config.yaml
n_head: 2
vocab_size: 2810
activation: "swiglu"
norm_eps: 1e-05
rope_base: 15300.0
bias: "none"
tie_embeddings: false
init_std_qkv: 0.0353
init_std_o: 0.0
lr: 0.00627
lr_head: 0.0108
final_lr_fraction: 0.02
batch_tokens: 32768
doc_mask: true
steps: 4233
Each number is 128 + 24 x the weight over its row's rms, rounded and kept within 0 to 255. Layers, rows and columns count from 0. Numbers have three digits each. The size before them is the row's rms in percent of the matrix's.

# o: layer 7 attention output (transposed), 128x128, rms 0.115, rows 123-127, columns 0-63
# v: layer 7 attention value, 128x128, rms 0.182, rows 124-127, columns 0-63
# gate: layer 7 MLP gate, 192x128, rms 0.191, rows 0-10, columns 0-63
# up: layer 7 MLP up, 192x128, rms 0.187, rows 0-9, columns 0-63
# down: layer 7 MLP down (transposed), 192x128, rms 0.18, rows 0-9, columns 0-63
o123 101:116102140104113103123098173158103133153120091128152118130128148129146128165118132146065129137167134119134122116103124087176141084157094136090162111128097128103113134127089135120170165124110160
v124 135:142155120118135110118163122115146112152138090134135158111099140121126115098140142130109129115129127148157112139123126141095136120069161105121148112108142141122122130136187133131119124156104124
o124 120:137087103158142137144164123127197106103136141137162153144140143137090140134152148129100089144128116116110121165126049127140135127091112147141156121150143171097118142120133111147152103117144105
v125 105:155129084136115085114113157116090089101156131101110161166117125153105101134147118123127094121150112148158099147129136182107113162163086155106093108092089172143142180109159150160182123086113121
o125 097:128118153139123125137091155099124133138115129132134091132129129122114135139129152131132111178124121078145145144145160129122135145156114173130115096119133108144117099138124117137046130111140130
v126 110:112123130154113113132081077121099138142124098149099151059102103152104140148146154117180132164135120078140099111076159148104111116108122123132089153123087156112100147167130081128144145115113124
o126 099:077124128109155127079094103122139142142128137147094139114105152127133087163116126107105141151137122146171118077129187120167094118122155131115085112118133174142131092150148096114096139147153123
v127 123:098103128098132109131116188114196151122136163127140102163153102151126145101084107134117140118139159126117184114159155124157113123130148148142115086088113149121135150091115082129104132144119090
o127 114:156131137119130123138139139107117122101146122068104097121166113144082174092124128124128122092106159125069145103156125123123095096108096099113166120110142093118158093118119118111134146116125162
gate0 108:147140149170058146119137157109090131157129102115146128126118109155118096112131122128138138140118090122152121162122109100106124103161113150145103149132086119142128132156090082177118143136099168
up0 102:091105108139117096140136167166088098114163142131157130118126152132132161134139131132112130108131112078127164135122134124139117136121164139146118148144143106117165151124110151094135157089076141
down0 098:096133146126104135138124139139154121118144156130128146163140110142123163148172117132132146152150162167162150165122144078168088107127126136136162130101164144093133128134167121098130131122089125
gate1 091:126145113132151095090133110131099113131159119127126128064145140139116117090114105102091129150125106096135123112138179147103108125133158105132151143142168116166145155174143140137133139116155101
up1 100:114077104112168153160108119124145148102144119139134123097087155092165141153133118100131116118129133162122132115066161112124137135139107093114138183104137148092110128096102154116096142072107109
down1 097:136098148148122141147161103123103122115111142155120146139156138101134133154138141092086160123168112150108136109112117154147113142147152138156070137119104133167104108144169109091133152152129168
gate2 105:115131137105107124127095144119133140101099149189131167162139123116101130142063158145120111121132134129103147148102129119098131152116138085157115161128145099150113119119163107178150154187109160
up2 100:125168172157084103163129105109117136123136155140103143177124136137132146123183202115129167131141132124170146119196112148113132128127144151128090097131167122129116137128142129136115129114147074
down2 103:137119114117095117150211147157123099141158108090121120097137156161147123120139144128170143128147157141097161113103087107108092159165129132116141102152137160137165146067115115168163145119140126
gate3 104:107144145102118120166156131113156120113108175133159126121143127142158134132130085111085142126083110154106100171131108101089136141134138141108090113128142139137132120146122129145150126163099118
up3 106:140132133132142133160119168145153135112120135096132097118108156149116135088133102149126152131118174116091185112111110167148111176105140128085146146154141188164133141130144143117125127134168116
down3 102:132144092139129086156139112147154108093100112183148130161125140124119152141069134137115128103156136100112173127140127136134129141126127123162092142113164163136107120107150174089120137106126125
gate4 080:143123135159123082073136108133190125134141140123144107102124103116098140093115114152106097177126122096136124144139202097114150122116169140070127131144129090164121134124142156123101092127134143
up4 082:118164133139092094121153064107138099153134116109112138143121135113121099158140101116108159145126130172152140160106146145153132096115121103147130122069100137081171076104117092117095093108143098
down4 107:106136140137133135140129083071141111152131102134112144156142128109155128156111086107159161102166149157112128124125096169138105116102119152141123132119138142143144143129135117123109123109119125
gate5 100:153167147099107139096116114140121132093146111067158100153130102165117130117138069129144098128149093149091148113122127103150086105116129131171105119136129130113128109154109129142083104087118142
up5 098:081111125097118117153113180062135160132126161125123098133145144108090131100128098116104123151119152130099156099090148126133111115168122156149152152176126140131150156083137136140124115166068139
down5 103:121136136098133140141174113159166133147116119150148133125093118112154111113139119117116129138090121114157122115071074134146142124106097117170128141067149092109118115155085169154133151126113165
gate6 088:139067113166124132146106152114139137143131137127106091137088157096118125128128159132145159148124125110132115131157148107125138129164104137073070121139097116099132141156164129183132125088105102
up6 090:115149106125164151114096131155154135113126079160115131152156133164197166142121176111131103135131148140131129140173114116119129165125191068113108107136134087117111120121100123131130163154127106
down6 100:151106128131114137141117147093138135147124147122151124164150145134104103126163158104099156095154177121145120137170155167150145118142126128096142135121112165084143101151150156106075104106141148
gate7 104:148118143156119114144147130111076122107115143169129160138092118144113101151174136143136156176128133130079131103144112144117146126127126107130162131121119187087124135126134126091098126116150152
up7 095:096127142159126129149123134188104122114147118128119169077114141141125118155157122140117148105132130180122105105132126140126178151141143123159109108164123128120100141147143106115120154151152086
down7 100:109157107137134137094135117155140118140102104114162151137116135106100113107134140143104123120123110143166119092169161125132144118097117111138146129104140191141145120105168151162103150083135126
gate8 089:111107147142082146109071176151108166080154155148136135107180088114125125131151107139153146136135151107148144085179161073125123099119098188102164103114114115151165154108143136133126117183099143
up8 107:146162130131090112099167128124104165111078085114139152133085136111120136097126154152112119090112096149107117126156155167142121110085107064129109114156092134140099110094141132111137166158177139
down8 089:156154137111118119175166079106124130125086101137134140180074131131089136141112143127104135098128115149107167163121121155127109127130118136165076141123114129118110125125137125075145150087127079
gate9 100:123091154115109169080184148118096089115140106102148135116141141155148118136162131158092138132101162157179110108104131095119129147120099107125121141157187135095115142109149138116125125097119122
up9 098:169144135144105129129079144102136165117153121131117136152154131147136172168114119139101137151102115150059139150148114137136172121106124118118126110090088091139080139128148121111159113140115096
down9 101:134198133137093140153123132097150096131095098142123146146132133141137145128105138153163145113139113145132097110155076119126134123097112140158124146129123139133160159166152093175142158125158145
gate10 087:126168131152097140151160134159122083155093142141166089096159120134107126125169135155130117117175087107095148131128166142147123137155128103111129104144160137105149116121126123074144132105115134